config.toml
num_hidden_layers = 21
hidden_size = 256
num_attention_heads = 8
num_key_value_heads = 4
head_dim = 32
intermediate_size = 1024
vocab_size = 16384
hidden_act = "geglu"
norm = "rmsnorm"
norm_place = "pre"
norm_eps = 1e-05
positions = "rope"
rope_theta = 10000.0
rope_fraction = 1.0
qk_norm = false
attn_scale = 0.177
bias = "none"
tie_word_embeddings = true
parallel_block = false
init = "uniform"
init_std_qkv = 0.0363
init_std_o = 0.0056
init_std_up = 0.0363
init_std_down = 0.0028
optimizer = "adamw"
learning_rate = 0.00153
beta1 = 0.9
beta2 = 0.99
weight_decay = 0.0
lr_head = 0.00872
max_grad_norm = 0.5
warmup_steps = 557
schedule = "wsd"
decay_fraction = 0.592
decay_shape = "pow"
final_lr_fraction = 0.05
batch_tokens = [32768, 65536, 131072, 262144]
max_seq_len = 256
doc_mask = true
train_tokens = 476100000
max_steps = 4751
dataset = "wikipedia_en"
Each number is 200 + 20 x the weight over its row's rms, rounded and kept within 0 to 999. Layers, rows and columns count from 0. The size before them is the row's rms in percent of the matrix's.

# v: layer 6 attention value, 128x256, rms 0.116, rows 34-51, columns 128-255
# o: layer 6 attention output (transposed), 256x256, rms 0.116, rows 66-83,98-115, columns 128-255
v34,076,191,216,197,175,175,210,249,225,199,222,220,233,182,173,211,189,222,217,171,195,213,188,178,209,195,195,227,225,197,177,207,183,225,206,230,201,198,197,198,197,202,192,244,222,190,205,193,200,204,210,215,209,211,196,211,211,225,187,198,161,193,224,185,206,179,193,200,200,220,208,155,211,168,218,191,221,203,167,217,194,169,196,213,206,207,207,215,191,213,166,162,196,238,172,168,174,232,190,205,219,168,215,227,224,217,191,210,220,207,219,173,159,158,210,208,199,238,178,178,182,163,208,200,214,220,195,209,233
o66,081,190,178,183,204,188,226,174,206,191,248,143,165,179,220,236,192,196,203,235,222,202,206,213,208,186,214,205,219,209,221,211,194,187,188,214,178,221,187,188,200,193,212,216,225,215,181,229,173,223,196,221,211,203,198,201,185,198,213,205,202,199,184,248,209,165,187,178,222,218,180,186,213,195,214,179,206,218,177,203,186,200,187,195,157,202,188,210,209,192,218,215,160,183,204,200,207,214,250,244,196,196,211,189,212,196,204,180,167,160,193,210,219,175,237,178,219,191,187,207,179,196,218,211,187,211,185,204,169
o98,085,209,167,183,192,220,187,155,215,213,214,199,182,202,219,202,175,140,212,202,246,177,218,186,191,203,185,186,168,228,210,181,188,207,201,214,169,258,203,200,193,223,174,188,175,168,202,204,199,200,200,211,265,232,203,184,191,186,216,185,216,196,200,218,209,210,210,203,228,196,194,219,204,178,186,200,226,190,249,179,199,186,212,194,212,201,194,203,222,197,225,238,200,221,227,215,215,200,191,222,178,224,211,175,180,208,229,194,183,184,175,195,219,209,189,192,190,164,205,199,177,188,189,217,197,206,204,168,205
v35,074,207,201,225,230,215,209,213,191,221,213,186,205,144,250,226,188,162,184,185,195,192,224,226,189,229,222,232,200,194,222,220,184,218,224,242,212,225,161,197,207,216,209,219,220,218,204,179,208,184,202,176,206,174,193,223,200,192,200,220,188,214,200,190,218,211,237,187,220,226,179,219,177,230,179,180,247,218,198,204,216,174,220,171,142,197,214,227,187,206,185,161,231,204,173,189,200,215,181,183,191,227,218,221,190,183,178,216,185,197,230,188,215,192,210,183,196,148,189,201,183,203,174,167,214,224,184,182,250
o67,081,215,205,175,177,228,194,190,215,234,195,219,197,222,199,217,209,193,205,184,234,185,219,171,197,164,172,221,178,186,162,194,181,210,221,215,206,210,184,225,190,194,190,215,210,214,169,193,201,188,203,171,195,226,184,195,198,195,221,202,202,210,208,193,202,201,204,183,199,178,175,142,223,217,187,145,203,210,191,191,150,102,192,209,203,202,177,187,200,207,222,175,215,167,211,184,219,210,191,203,217,201,192,195,197,169,191,193,208,202,224,209,217,209,220,185,210,183,226,201,203,186,202,183,209,190,202,219,180
o99,081,203,198,194,208,171,188,191,191,186,191,204,208,227,241,171,182,215,207,223,200,219,177,231,207,197,199,174,196,212,186,195,186,213,181,175,208,199,227,200,199,219,196,191,172,187,189,174,199,214,208,165,172,223,211,174,153,191,210,189,198,191,180,194,167,208,176,215,159,199,271,190,199,141,225,210,185,210,209,211,228,172,207,194,237,201,212,204,207,188,224,233,234,203,178,181,210,211,226,176,177,222,186,205,172,161,243,223,207,209,191,194,219,203,198,237,199,199,221,209,192,188,204,179,223,209,178,213,228
v36,072,208,205,207,238,227,234,158,193,236,198,205,213,161,205,207,185,187,209,185,190,200,201,180,235,191,213,208,200,228,225,206,208,200,227,233,189,187,174,192,200,243,221,222,215,204,196,196,183,188,217,195,189,158,192,210,186,199,209,219,185,231,190,179,199,226,233,189,212,231,183,217,159,234,210,210,234,217,225,170,197,203,227,214,140,188,210,202,216,197,152,209,184,213,202,173,201,149,179,227,185,231,193,208,207,191,173,198,190,177,189,189,193,157,170,207,173,155,231,208,216,188,211,207,211,204,189,198,231
o68,079,226,167,184,200,198,229,198,209,213,194,203,238,209,212,195,236,185,209,168,206,186,224,223,208,181,186,199,181,172,190,188,211,208,200,207,220,188,212,206,192,222,195,199,200,217,193,216,181,210,203,191,192,228,203,214,198,194,220,204,209,210,206,214,172,204,202,217,173,165,197,188,181,204,182,178,159,219,183,188,149,127,189,198,187,196,169,225,206,202,250,188,206,181,191,199,256,215,208,166,188,218,205,232,202,183,174,223,215,210,195,203,236,212,227,200,210,176,236,197,214,190,192,172,211,160,215,227,190
o100,079,166,224,205,179,200,195,204,215,182,184,203,188,221,212,196,194,216,195,210,214,199,193,199,175,216,203,191,209,197,192,206,221,178,199,187,207,191,181,190,208,193,197,191,198,195,206,184,190,221,193,196,169,229,225,183,217,199,188,182,188,201,177,229,218,187,161,187,194,179,223,190,200,195,206,181,195,208,172,213,219,112,162,175,213,198,192,195,185,174,215,179,208,207,199,221,205,228,222,189,215,200,207,203,200,218,203,201,166,212,210,197,204,200,203,227,181,248,227,209,206,215,206,179,168,178,157,189,209
v37,077,214,208,194,202,199,179,156,196,215,208,232,204,181,190,215,211,167,217,213,219,232,188,168,211,199,193,234,186,211,223,181,180,217,214,203,215,181,168,198,187,190,223,227,156,206,202,196,186,204,205,233,190,211,169,229,166,203,193,185,232,190,164,243,201,227,228,161,247,184,212,195,203,166,215,214,218,210,204,178,192,215,203,217,219,226,221,189,193,186,195,186,185,166,213,192,194,192,150,195,172,203,191,178,229,187,225,187,205,187,198,170,248,199,196,159,207,183,162,209,202,189,179,236,226,222,228,228,191
o69,081,209,185,218,208,200,207,216,198,197,213,202,228,185,183,219,176,220,198,207,177,230,189,206,131,198,222,211,205,170,205,203,192,203,189,214,218,236,205,212,206,192,184,199,213,193,228,190,190,154,199,180,189,183,190,203,211,168,201,178,171,176,233,198,206,189,181,216,181,186,243,245,242,191,209,215,204,187,170,218,166,127,213,216,220,201,195,179,207,174,233,181,225,202,201,185,192,216,212,203,184,183,180,200,203,216,192,219,174,197,169,220,211,197,195,240,198,201,213,226,191,205,214,195,183,175,197,207,227
o101,085,192,159,189,179,203,204,212,188,188,204,195,179,206,190,169,200,188,180,196,218,179,199,186,186,226,218,144,175,177,187,198,234,192,211,195,204,212,237,178,186,201,170,178,214,173,215,213,214,158,208,185,248,196,228,193,223,208,195,189,173,208,204,168,220,198,207,204,219,204,217,221,187,230,193,218,242,221,199,210,187,144,185,193,185,181,193,200,189,209,193,175,226,223,193,189,191,228,204,189,207,183,226,197,211,232,219,229,199,214,170,196,207,192,166,226,178,181,209,185,201,209,226,169,191,195,218,175,184
v38,072,184,211,242,191,185,225,242,218,206,201,219,171,201,215,185,182,216,190,196,197,208,190,194,171,179,176,192,210,196,174,216,203,177,172,186,198,221,204,219,213,179,181,185,207,187,208,207,189,205,232,201,187,195,200,223,194,171,190,188,207,212,215,207,215,199,235,209,221,214,205,166,231,167,218,212,202,206,210,205,193,193,176,161,211,184,207,211,198,219,195,137,167,227,223,215,187,230,215,201,218,209,225,214,212,217,212,216,226,189,180,185,181,180,183,203,201,216,214,215,212,204,189,208,172,202,178,207,185
o70,074,211,182,211,234,177,201,228,170,190,216,199,186,183,203,207,175,208,233,177,226,226,175,208,224,186,229,197,240,240,218,186,202,155,213,204,184,213,207,192,165,211,209,170,188,205,189,186,158,247,190,205,262,196,213,197,202,232,179,210,197,200,197,188,202,198,202,176,188,233,198,192,171,202,180,183,194,227,215,199,218,195,211,187,200,169,216,201,200,188,202,191,186,218,202,229,213,193,175,226,232,225,221,201,239,168,233,211,208,165,176,232,228,196,214,199,191,234,196,217,201,191,186,194,189,213,188,195,171
o102,084,229,165,187,192,196,176,186,192,197,209,182,197,205,205,238,214,173,231,173,224,202,201,209,233,192,222,223,165,205,215,193,194,222,182,236,176,207,194,209,190,192,224,202,164,203,192,191,192,242,157,185,213,180,190,213,195,227,229,205,211,197,192,192,196,215,170,194,181,226,197,177,154,175,192,215,181,193,214,172,177,220,218,225,209,213,218,223,218,210,210,246,189,196,174,210,194,161,196,202,199,203,170,219,199,143,224,183,207,184,193,204,195,210,238,202,199,187,175,165,159,206,196,210,242,205,221,199,197
v39,074,212,195,188,188,218,210,211,156,228,192,174,227,186,217,183,189,171,186,226,193,188,210,189,184,185,224,178,203,213,207,173,188,228,219,213,180,197,202,205,194,227,211,211,205,210,197,222,233,212,203,187,205,195,170,197,182,223,183,175,197,179,157,168,204,226,207,187,220,215,169,210,171,195,219,184,206,222,191,197,185,177,174,182,188,179,214,238,155,219,175,188,214,194,173,170,229,208,192,224,193,199,201,199,178,188,231,248,164,188,238,200,166,206,207,223,186,224,206,231,219,161,199,179,192,198,195,186,217
o71,073,173,215,225,182,193,213,176,206,191,185,238,203,182,199,190,223,215,203,204,188,200,207,190,211,189,204,202,190,198,186,207,195,178,150,208,181,249,215,224,198,175,212,215,194,164,174,206,184,184,178,185,200,223,195,207,206,193,215,188,212,215,222,257,211,191,221,197,203,189,196,181,190,252,173,170,207,188,180,215,191,134,181,196,209,188,204,187,220,195,205,183,256,202,218,196,178,214,222,196,182,196,194,224,202,227,167,216,205,209,186,177,186,179,213,203,222,195,248,217,181,192,183,156,197,195,163,173,199
o103,082,204,190,181,171,200,185,221,199,182,167,207,204,181,217,226,181,237,205,159,166,215,212,198,191,173,218,180,227,203,192,200,224,203,173,174,245,212,227,195,207,195,189,171,213,201,208,181,182,174,198,223,181,218,224,203,206,179,207,200,209,226,222,251,219,207,208,225,176,181,205,211,201,197,198,250,204,201,211,238,227,231,198,194,188,213,175,175,190,190,197,181,163,217,210,222,227,175,200,175,184,220,194,212,215,219,193,193,245,179,185,236,205,199,205,177,200,183,188,208,210,218,215,205,187,203,196,214,207
v40,084,201,208,256,228,184,201,199,198,201,239,205,204,191,179,221,193,205,206,225,214,189,184,209,191,176,178,194,193,176,188,203,195,201,139,166,188,211,193,190,192,199,209,207,183,199,203,228,224,178,193,205,124,179,215,176,260,215,201,207,224,193,210,202,217,194,187,222,193,187,193,206,202,219,218,185,209,187,208,201,194,205,207,241,175,199,183,231,199,162,176,187,177,208,218,172,193,186,212,180,211,185,194,220,186,173,202,145,197,177,188,214,195,196,208,176,221,188,184,212,218,225,207,236,205,214,170,168,192
o72,095,217,183,181,219,227,215,199,177,159,169,196,229,172,222,180,218,211,215,205,140,218,223,203,197,202,215,164,218,166,220,218,203,171,225,218,221,185,237,196,236,218,210,197,169,215,175,177,216,161,168,210,252,190,205,176,205,195,195,198,219,168,208,212,207,227,221,205,173,191,204,162,155,217,179,236,171,236,173,218,127,136,199,179,209,195,208,219,203,209,204,223,222,219,205,205,202,170,204,182,202,195,239,217,209,174,218,215,229,203,179,195,177,189,192,215,205,191,181,204,221,206,173,151,182,188,207,180,212
o104,089,197,177,188,207,223,194,208,175,182,177,219,207,207,192,219,216,219,180,192,189,243,189,204,194,201,192,188,196,181,216,216,221,175,211,185,208,190,177,204,229,215,197,199,188,172,211,183,195,203,185,195,240,221,189,203,200,182,190,166,178,196,196,190,183,232,197,154,217,189,202,197,184,220,194,177,249,232,203,204,188,160,198,192,222,171,223,189,198,211,184,186,218,209,187,237,198,210,195,237,206,202,193,190,204,256,216,213,194,199,188,171,226,205,156,192,194,192,192,232,215,202,191,157,191,222,227,192,214
v41,077,214,179,204,193,161,215,211,200,177,188,225,188,178,168,194,225,158,190,202,213,212,190,222,200,194,204,163,217,200,196,201,226,209,217,198,218,198,203,205,205,194,229,201,200,211,188,173,182,220,199,249,213,184,199,196,163,193,168,231,216,204,187,196,184,199,172,228,206,200,196,221,163,171,189,198,187,180,195,233,209,188,191,222,155,180,214,203,226,235,202,243,160,193,181,206,175,187,188,215,209,229,222,203,218,221,185,200,202,221,185,235,215,186,200,218,205,225,236,194,194,190,229,164,220,191,186,214,180
o73,080,193,194,255,206,208,188,215,210,189,188,167,194,213,211,199,223,190,192,203,211,188,192,215,213,188,171,219,192,227,220,179,187,230,187,204,204,204,173,186,179,178,190,231,183,191,194,190,201,193,213,211,168,208,193,224,207,199,205,202,199,206,192,180,207,233,201,193,225,222,204,200,232,206,214,193,249,181,199,136,256,268,179,201,214,176,214,191,197,198,197,188,161,168,177,149,183,180,220,243,176,247,180,175,193,193,209,200,200,200,203,184,194,180,223,203,205,213,186,177,198,181,199,191,227,234,204,198,214
o105,087,173,226,196,187,214,182,210,187,194,228,200,220,198,210,244,185,207,193,207,231,197,210,208,197,213,201,207,186,213,179,222,205,194,228,192,216,208,183,171,211,210,182,184,215,200,228,208,189,204,189,153,219,222,211,214,222,207,163,185,168,164,199,178,187,169,182,176,198,197,185,209,205,182,230,152,193,206,167,220,138,207,189,208,212,202,200,159,180,214,223,172,204,210,239,226,225,165,203,166,226,192,183,217,193,170,210,184,199,207,217,199,193,204,207,188,159,214,150,207,192,201,165,226,212,211,176,221,206
v42,075,218,214,213,211,215,199,210,213,196,155,173,208,228,224,208,207,195,229,218,225,223,213,210,193,181,146,191,212,205,197,207,196,235,193,250,197,215,200,212,195,199,215,173,201,194,185,207,205,208,235,163,219,200,186,192,169,170,188,175,224,186,236,222,210,227,242,209,215,207,188,170,226,159,236,167,192,223,215,219,182,210,250,222,207,155,207,154,183,205,201,176,192,218,192,217,156,170,173,199,214,194,179,184,213,167,208,232,193,191,220,206,165,198,174,219,200,242,190,203,198,216,186,198,198,202,191,221,210
o74,076,167,227,184,254,171,212,188,207,198,220,184,206,182,177,170,166,177,195,204,204,202,178,179,163,190,205,176,201,215,183,216,199,209,196,194,190,199,191,221,197,196,187,194,209,188,211,226,202,181,217,238,210,219,214,216,204,184,196,222,217,187,207,210,223,204,197,237,197,185,215,214,190,175,177,182,181,180,202,177,195,192,201,217,182,201,208,202,228,187,232,238,198,215,184,185,214,194,233,193,206,249,207,235,198,158,206,218,184,185,169,163,216,225,172,203,200,200,209,194,178,156,175,201,200,212,224,164,214
o106,085,196,164,198,171,189,204,197,199,216,217,201,195,177,155,218,226,204,173,177,153,202,213,209,181,199,223,227,185,184,231,217,188,185,181,177,195,199,192,215,208,178,222,223,191,209,193,242,193,173,188,239,245,221,191,212,221,189,250,173,208,213,194,202,235,176,210,205,200,186,200,212,234,212,207,170,207,202,145,197,202,256,183,209,192,223,198,192,192,193,187,202,200,198,211,201,189,174,217,179,208,214,198,203,225,211,225,169,226,144,174,190,200,214,192,189,213,195,196,184,233,193,218,204,212,221,206,213,205
v43,073,197,165,217,210,202,212,252,189,223,206,203,216,221,217,170,185,218,227,185,185,200,186,224,207,217,154,212,216,177,196,196,170,248,206,183,248,217,204,241,206,194,178,197,216,188,228,206,187,187,240,196,203,230,219,240,192,162,216,184,200,182,232,192,190,216,163,192,159,211,213,218,217,203,160,261,181,213,195,181,197,201,179,203,199,226,204,188,195,194,201,183,248,208,193,201,214,199,159,189,210,179,240,205,174,203,208,191,213,213,171,161,228,227,199,181,212,203,181,182,233,192,209,190,171,231,184,212,199
o75,076,189,205,184,220,176,208,206,192,177,171,168,169,191,218,208,161,206,180,213,193,190,185,206,203,207,202,208,235,204,239,211,179,219,208,201,184,157,194,180,207,218,183,182,191,209,223,173,211,231,195,191,216,178,204,206,206,198,179,225,184,168,220,174,219,164,176,197,214,172,219,206,207,206,192,177,194,188,202,208,290,203,190,181,150,187,188,209,160,207,213,231,151,203,189,178,197,200,216,203,189,155,202,228,215,215,225,187,195,195,250,225,221,233,196,185,211,213,204,220,187,192,202,219,201,207,228,190,177
o107,080,198,196,191,205,192,208,181,206,194,213,153,220,205,194,234,206,195,183,180,195,223,220,166,171,192,219,190,216,200,179,204,199,198,193,235,190,189,171,197,184,187,213,207,228,211,176,231,175,234,169,194,206,196,139,167,177,199,198,206,213,170,178,226,180,194,188,202,202,186,198,168,179,185,184,216,205,199,219,205,179,221,223,201,211,240,205,214,199,196,218,245,200,192,199,197,216,185,212,184,176,196,174,221,193,203,196,183,198,191,241,241,188,218,207,204,200,216,204,215,203,208,194,223,234,189,221,229,189
v44,080,222,176,210,244,189,214,213,151,187,198,204,229,210,203,189,169,223,201,219,172,178,177,202,213,191,209,175,228,196,222,177,214,202,152,168,188,214,215,184,178,193,185,225,203,223,239,204,180,196,192,207,167,209,202,172,205,191,204,174,216,219,172,214,210,210,162,214,176,179,218,194,213,211,210,199,175,229,187,171,188,209,191,215,200,221,183,196,221,148,202,183,224,214,187,197,174,172,219,247,182,202,198,236,198,149,177,186,188,200,186,213,186,186,191,214,218,205,184,212,204,208,224,228,184,236,198,208,187
o76,085,196,239,187,256,211,224,203,179,188,171,205,201,172,210,174,208,210,168,176,172,210,187,211,206,172,181,188,231,179,223,224,193,174,219,216,203,161,214,175,228,227,203,161,190,195,186,176,219,198,159,210,227,177,229,171,237,197,181,237,230,212,209,189,187,209,198,224,183,192,185,176,170,187,183,203,165,201,191,208,177,182,229,211,177,180,238,226,190,213,215,192,211,225,207,223,209,189,220,182,187,195,209,234,200,194,198,230,214,213,195,170,199,200,205,181,197,187,199,215,225,225,190,173,192,203,207,183,226
o108,084,187,198,216,194,191,181,219,220,203,208,187,186,208,195,264,232,225,152,210,207,217,187,206,174,205,193,244,194,175,166,206,238,198,220,174,214,179,179,179,213,185,219,196,211,191,195,201,189,197,197,162,224,186,183,186,219,188,209,223,181,201,166,203,203,190,160,150,197,180,161,179,194,206,187,209,241,205,241,200,174,234,177,214,205,202,218,172,185,237,184,195,194,198,220,238,226,206,168,194,236,196,181,160,185,255,184,190,199,171,195,209,220,236,199,158,187,195,194,200,238,184,186,201,219,188,170,241,187
v45,072,199,212,197,199,198,215,186,213,217,206,194,206,200,197,236,213,219,213,199,206,215,207,164,213,168,226,182,199,209,225,229,199,180,185,213,200,195,209,205,203,225,174,216,186,197,218,208,189,205,201,207,218,223,198,213,155,212,221,199,182,213,204,165,212,190,222,188,213,264,194,175,198,191,223,217,192,181,200,168,212,210,204,159,203,176,214,184,227,160,187,155,220,196,193,183,171,219,223,225,195,218,215,210,172,225,229,209,201,213,247,201,176,207,208,207,182,241,192,201,204,201,209,155,164,190,231,218,201
o77,077,179,181,202,217,167,197,167,206,220,200,224,196,196,214,200,220,154,209,198,216,164,212,201,233,197,177,195,197,206,155,231,205,196,201,199,189,210,192,217,229,199,194,200,204,218,214,212,179,225,201,229,195,228,213,213,213,229,197,192,155,201,191,212,199,192,201,203,237,205,194,200,222,186,171,180,192,203,222,222,156,192,194,179,180,229,180,213,224,181,220,183,230,213,194,204,238,224,219,184,171,197,202,204,219,227,189,225,176,207,217,180,211,179,250,191,188,181,212,184,199,176,197,220,204,191,190,209,196
o109,076,177,205,191,185,214,188,169,180,215,188,206,178,184,193,172,223,210,216,188,189,187,198,203,180,211,200,239,178,205,207,171,245,219,198,214,197,222,182,212,172,177,228,219,208,204,192,173,240,208,228,222,135,193,219,188,222,234,206,217,207,220,209,197,210,179,219,206,194,172,198,227,188,223,210,186,172,202,196,200,252,181,170,200,208,202,208,189,219,203,254,229,203,197,218,173,219,192,216,191,190,212,213,194,200,249,218,179,194,198,186,201,173,184,230,180,203,217,231,183,204,174,209,203,183,219,182,185,190
v46,076,193,199,198,192,198,234,189,208,209,194,213,166,175,254,216,195,189,160,205,188,221,216,186,171,193,207,192,203,186,198,232,205,224,171,212,168,200,204,224,191,198,236,212,216,224,185,201,207,206,194,147,185,224,231,228,197,196,193,195,172,216,214,183,206,192,213,222,232,215,198,228,161,172,223,161,207,220,199,168,199,167,192,203,198,201,198,196,191,189,231,171,206,215,183,211,187,228,234,209,198,205,191,178,208,210,182,268,193,184,233,189,199,210,192,159,184,240,205,204,175,195,214,203,193,186,179,195,226
o78,077,219,203,183,174,192,197,174,214,234,206,209,177,208,213,224,203,219,229,214,238,167,204,183,218,207,208,224,201,209,189,181,198,191,191,206,190,223,185,208,183,176,198,230,187,165,158,216,184,200,238,248,240,206,182,183,195,231,233,194,205,214,175,217,219,212,199,169,222,197,175,172,202,235,163,165,207,214,197,213,139,187,185,193,209,176,180,186,225,204,197,174,202,213,211,191,202,206,188,208,218,209,174,207,184,220,214,217,187,203,202,195,194,193,212,180,194,200,233,189,194,163,174,214,177,213,181,185,192
o110,082,244,193,189,193,191,163,210,200,225,202,191,200,171,188,226,192,223,230,208,202,218,177,194,193,177,188,210,243,199,195,186,193,211,184,196,207,227,188,204,223,182,230,182,192,209,180,217,180,199,215,224,209,219,220,181,197,211,242,186,196,228,209,211,220,227,195,210,162,210,195,199,230,181,211,244,184,186,220,204,199,230,233,210,184,197,196,188,227,213,185,224,183,195,185,209,217,150,206,195,201,196,183,210,174,198,214,154,179,204,201,215,192,210,219,225,207,196,210,220,193,209,234,176,210,225,177,208,238
v47,079,216,178,192,198,233,223,186,224,215,202,223,205,195,188,193,192,195,213,196,175,192,212,187,222,186,192,206,193,196,187,185,182,178,194,188,205,161,185,182,187,178,214,199,162,216,229,219,233,191,204,172,217,176,199,260,177,184,221,173,196,195,185,172,192,246,218,205,251,208,193,200,186,209,183,201,199,234,185,216,197,202,187,241,200,176,234,177,230,195,221,204,234,185,184,222,223,168,195,201,204,219,194,188,179,182,208,219,194,214,164,152,172,191,202,205,175,188,193,147,205,182,205,232,200,222,228,237,187
o79,082,193,230,207,180,184,238,210,209,188,213,171,204,167,206,191,159,214,209,203,179,204,205,225,184,182,202,186,186,161,204,185,215,166,178,178,195,191,228,206,237,189,215,189,248,228,192,183,177,178,245,204,128,190,222,181,178,196,222,199,207,180,207,214,204,178,184,201,196,204,211,227,212,190,197,203,169,178,184,216,250,180,187,203,180,208,191,184,173,208,184,204,243,215,195,200,172,211,223,187,188,193,187,220,177,190,213,221,171,190,212,191,190,214,209,197,208,216,178,227,213,256,204,210,162,181,198,205,211
o111,084,174,181,203,154,178,209,202,230,195,187,193,205,230,191,208,190,195,179,217,206,183,216,169,164,208,205,175,207,195,168,181,243,173,206,173,215,206,229,197,221,194,208,196,259,201,230,198,170,187,204,219,205,200,208,182,195,189,186,206,171,193,196,238,194,166,185,180,205,188,205,223,189,168,190,182,171,211,215,204,233,196,176,191,206,221,173,197,149,207,221,206,209,247,221,210,205,219,193,181,217,195,181,181,185,237,207,199,185,173,221,213,209,195,182,222,206,228,217,241,237,205,234,222,178,139,188,198,200
v48,081,213,189,188,189,190,162,193,188,196,205,167,212,229,213,207,220,211,206,216,222,213,209,228,228,179,201,189,216,190,217,220,172,215,208,250,223,219,212,210,235,202,215,222,231,186,225,173,227,189,216,180,206,245,169,204,175,208,202,174,178,215,191,220,181,162,207,193,198,188,215,201,233,205,214,188,218,143,183,208,209,191,220,201,208,183,185,189,257,182,188,133,228,191,195,215,167,181,202,190,205,185,197,213,201,178,184,231,197,211,241,213,193,169,195,204,192,217,180,168,190,221,167,183,160,188,205,203,219
o80,086,155,217,201,229,215,207,156,223,224,183,225,208,205,178,219,201,175,207,200,236,212,221,207,177,190,192,235,206,206,171,230,183,199,199,207,200,185,209,239,222,193,189,184,229,221,212,214,217,235,227,197,180,216,225,199,190,199,193,191,195,194,187,202,214,210,214,169,211,179,202,198,231,203,221,181,211,159,206,181,197,180,196,179,163,211,207,197,218,195,215,195,218,184,204,197,225,225,246,226,203,195,185,218,221,239,170,198,158,225,219,205,215,229,188,148,197,184,187,217,174,184,201,184,194,199,200,211,175
o112,086,220,200,197,235,198,197,185,195,185,213,214,199,181,198,182,202,166,210,209,180,178,173,197,217,198,202,209,197,183,212,181,197,209,203,158,199,227,252,218,151,201,203,185,158,206,171,242,214,174,201,207,212,169,227,202,195,207,225,237,218,231,197,188,191,214,235,220,183,204,221,200,204,162,222,222,187,195,246,188,221,241,199,175,210,213,189,219,193,206,211,231,197,182,186,160,206,205,196,192,192,203,202,188,190,194,209,182,211,183,167,180,185,247,197,189,218,167,203,171,171,165,199,207,228,227,220,198,184
v49,073,198,189,214,218,201,197,203,211,185,169,217,186,219,203,203,190,167,212,197,208,211,204,176,204,202,180,205,177,213,200,197,222,184,221,170,213,200,201,214,227,234,174,175,190,229,216,154,173,205,184,217,204,202,199,205,159,196,206,210,205,211,180,230,165,154,194,197,179,206,219,212,188,164,189,229,180,189,236,185,205,212,179,177,209,242,193,194,225,183,190,193,186,193,178,204,160,250,223,193,193,241,212,169,226,179,170,196,222,179,175,244,248,202,208,188,202,194,215,209,208,219,210,183,192,212,196,216,169
o81,081,209,213,240,206,207,217,213,177,190,165,209,220,217,191,200,212,195,210,176,201,189,175,215,186,214,206,178,223,204,227,198,192,213,212,212,217,209,201,216,172,181,193,208,183,197,232,183,218,202,192,167,226,225,225,220,211,202,140,208,188,178,204,166,207,232,194,176,222,213,202,211,199,202,202,196,217,197,184,194,155,199,220,208,230,186,222,196,227,197,205,182,161,191,198,217,231,187,183,184,198,224,177,202,199,184,200,218,235,182,200,197,204,195,198,199,157,188,225,191,210,190,182,235,234,171,172,212,215
o113,077,235,183,194,201,185,210,205,201,213,192,195,198,172,185,207,193,187,168,198,193,197,194,244,176,176,193,223,218,163,211,219,244,211,184,205,204,194,227,174,197,187,223,197,170,211,173,226,223,201,220,186,205,160,195,216,236,230,205,195,174,200,202,166,229,217,194,210,207,183,154,193,195,245,212,218,205,194,204,230,132,193,199,219,166,184,191,187,173,233,175,194,203,168,198,185,233,176,193,192,247,165,176,197,211,154,192,219,203,219,207,194,187,186,210,221,208,193,185,167,215,188,215,217,194,203,205,202,184
v50,078,194,217,215,191,176,209,195,197,193,203,211,217,193,201,216,192,223,195,192,225,167,218,199,237,226,241,194,213,202,222,220,191,215,169,181,216,215,187,181,202,202,208,219,214,200,211,199,223,193,200,177,214,165,212,194,213,211,210,217,200,202,229,198,215,180,206,208,163,172,206,211,170,237,185,183,207,205,187,236,200,185,207,148,195,184,186,211,142,156,211,202,193,190,182,190,185,197,240,218,216,198,215,227,239,197,188,216,192,225,258,209,170,219,217,164,235,198,215,176,222,237,167,188,229,190,229,206,166
o82,083,216,233,216,168,248,181,239,192,199,193,209,199,178,212,194,184,202,185,214,236,204,201,217,186,158,213,220,201,212,193,207,183,160,222,235,173,202,210,208,195,203,183,193,200,179,164,208,192,193,191,176,215,181,190,167,210,204,201,204,192,180,194,194,179,203,182,167,176,200,171,192,176,213,190,190,196,176,150,203,158,189,172,206,216,237,193,173,236,205,164,214,240,206,228,218,159,227,186,222,222,204,185,197,186,197,201,190,194,217,207,203,205,198,199,218,157,213,192,177,180,208,205,169,198,218,168,190,218
o114,082,237,177,186,176,221,174,226,198,233,182,190,178,219,198,178,197,172,200,161,208,166,219,200,181,195,185,205,192,196,202,194,194,219,227,215,190,199,211,220,187,202,187,200,170,161,216,201,203,182,218,216,205,188,191,204,187,182,171,206,192,206,197,157,148,214,222,209,222,215,208,214,234,203,202,223,197,202,221,173,199,213,183,175,188,212,207,201,247,247,180,214,188,190,219,218,209,224,192,201,204,186,184,181,202,176,195,220,231,196,176,198,205,208,209,215,190,206,205,199,186,167,220,216,212,191,177,197,234
v51,080,201,218,205,240,212,223,216,168,196,205,234,196,187,174,219,210,182,209,219,209,232,193,175,196,179,191,198,220,196,194,173,174,188,206,170,208,171,273,203,189,200,191,190,236,201,194,207,176,209,203,202,211,193,214,186,206,175,203,238,213,214,220,191,179,217,216,209,188,237,231,195,218,169,176,221,199,212,218,193,196,209,216,220,194,205,202,188,173,222,181,198,193,231,177,203,193,196,184,197,205,204,223,177,193,220,188,187,201,232,190,215,176,179,200,208,202,192,207,168,248,195,185,199,212,204,187,231,169
o83,085,192,185,181,211,186,185,184,212,171,204,168,185,176,162,201,238,183,233,180,195,198,189,201,172,232,192,167,189,208,214,183,217,223,195,203,174,201,144,192,165,204,177,190,201,206,204,167,206,203,214,221,175,190,216,224,205,201,188,199,191,238,172,154,233,208,205,222,238,214,223,212,223,179,204,205,189,225,198,201,255,213,235,203,208,195,195,251,179,203,203,179,164,191,201,211,220,188,216,200,207,191,224,197,192,189,194,212,199,162,190,201,211,187,222,195,166,215,197,219,191,192,208,239,227,176,195,201,183
o115,081,189,194,203,183,191,181,201,226,194,210,185,214,215,210,224,195,221,187,211,196,208,234,187,197,221,181,221,203,225,180,216,213,185,221,218,209,182,163,172,223,195,211,194,218,190,214,214,194,204,191,169,136,213,209,241,186,179,205,171,208,212,164,202,211,168,168,184,194,189,174,187,212,204,195,178,198,181,180,216,201,203,178,208,161,201,203,205,218,187,242,191,179,170,207,207,230,205,241,224,212,209,178,214,203,173,209,188,168,198,202,169,253,201,234,187,225,211,177,198,186,216,226,216,204,207,178,202,219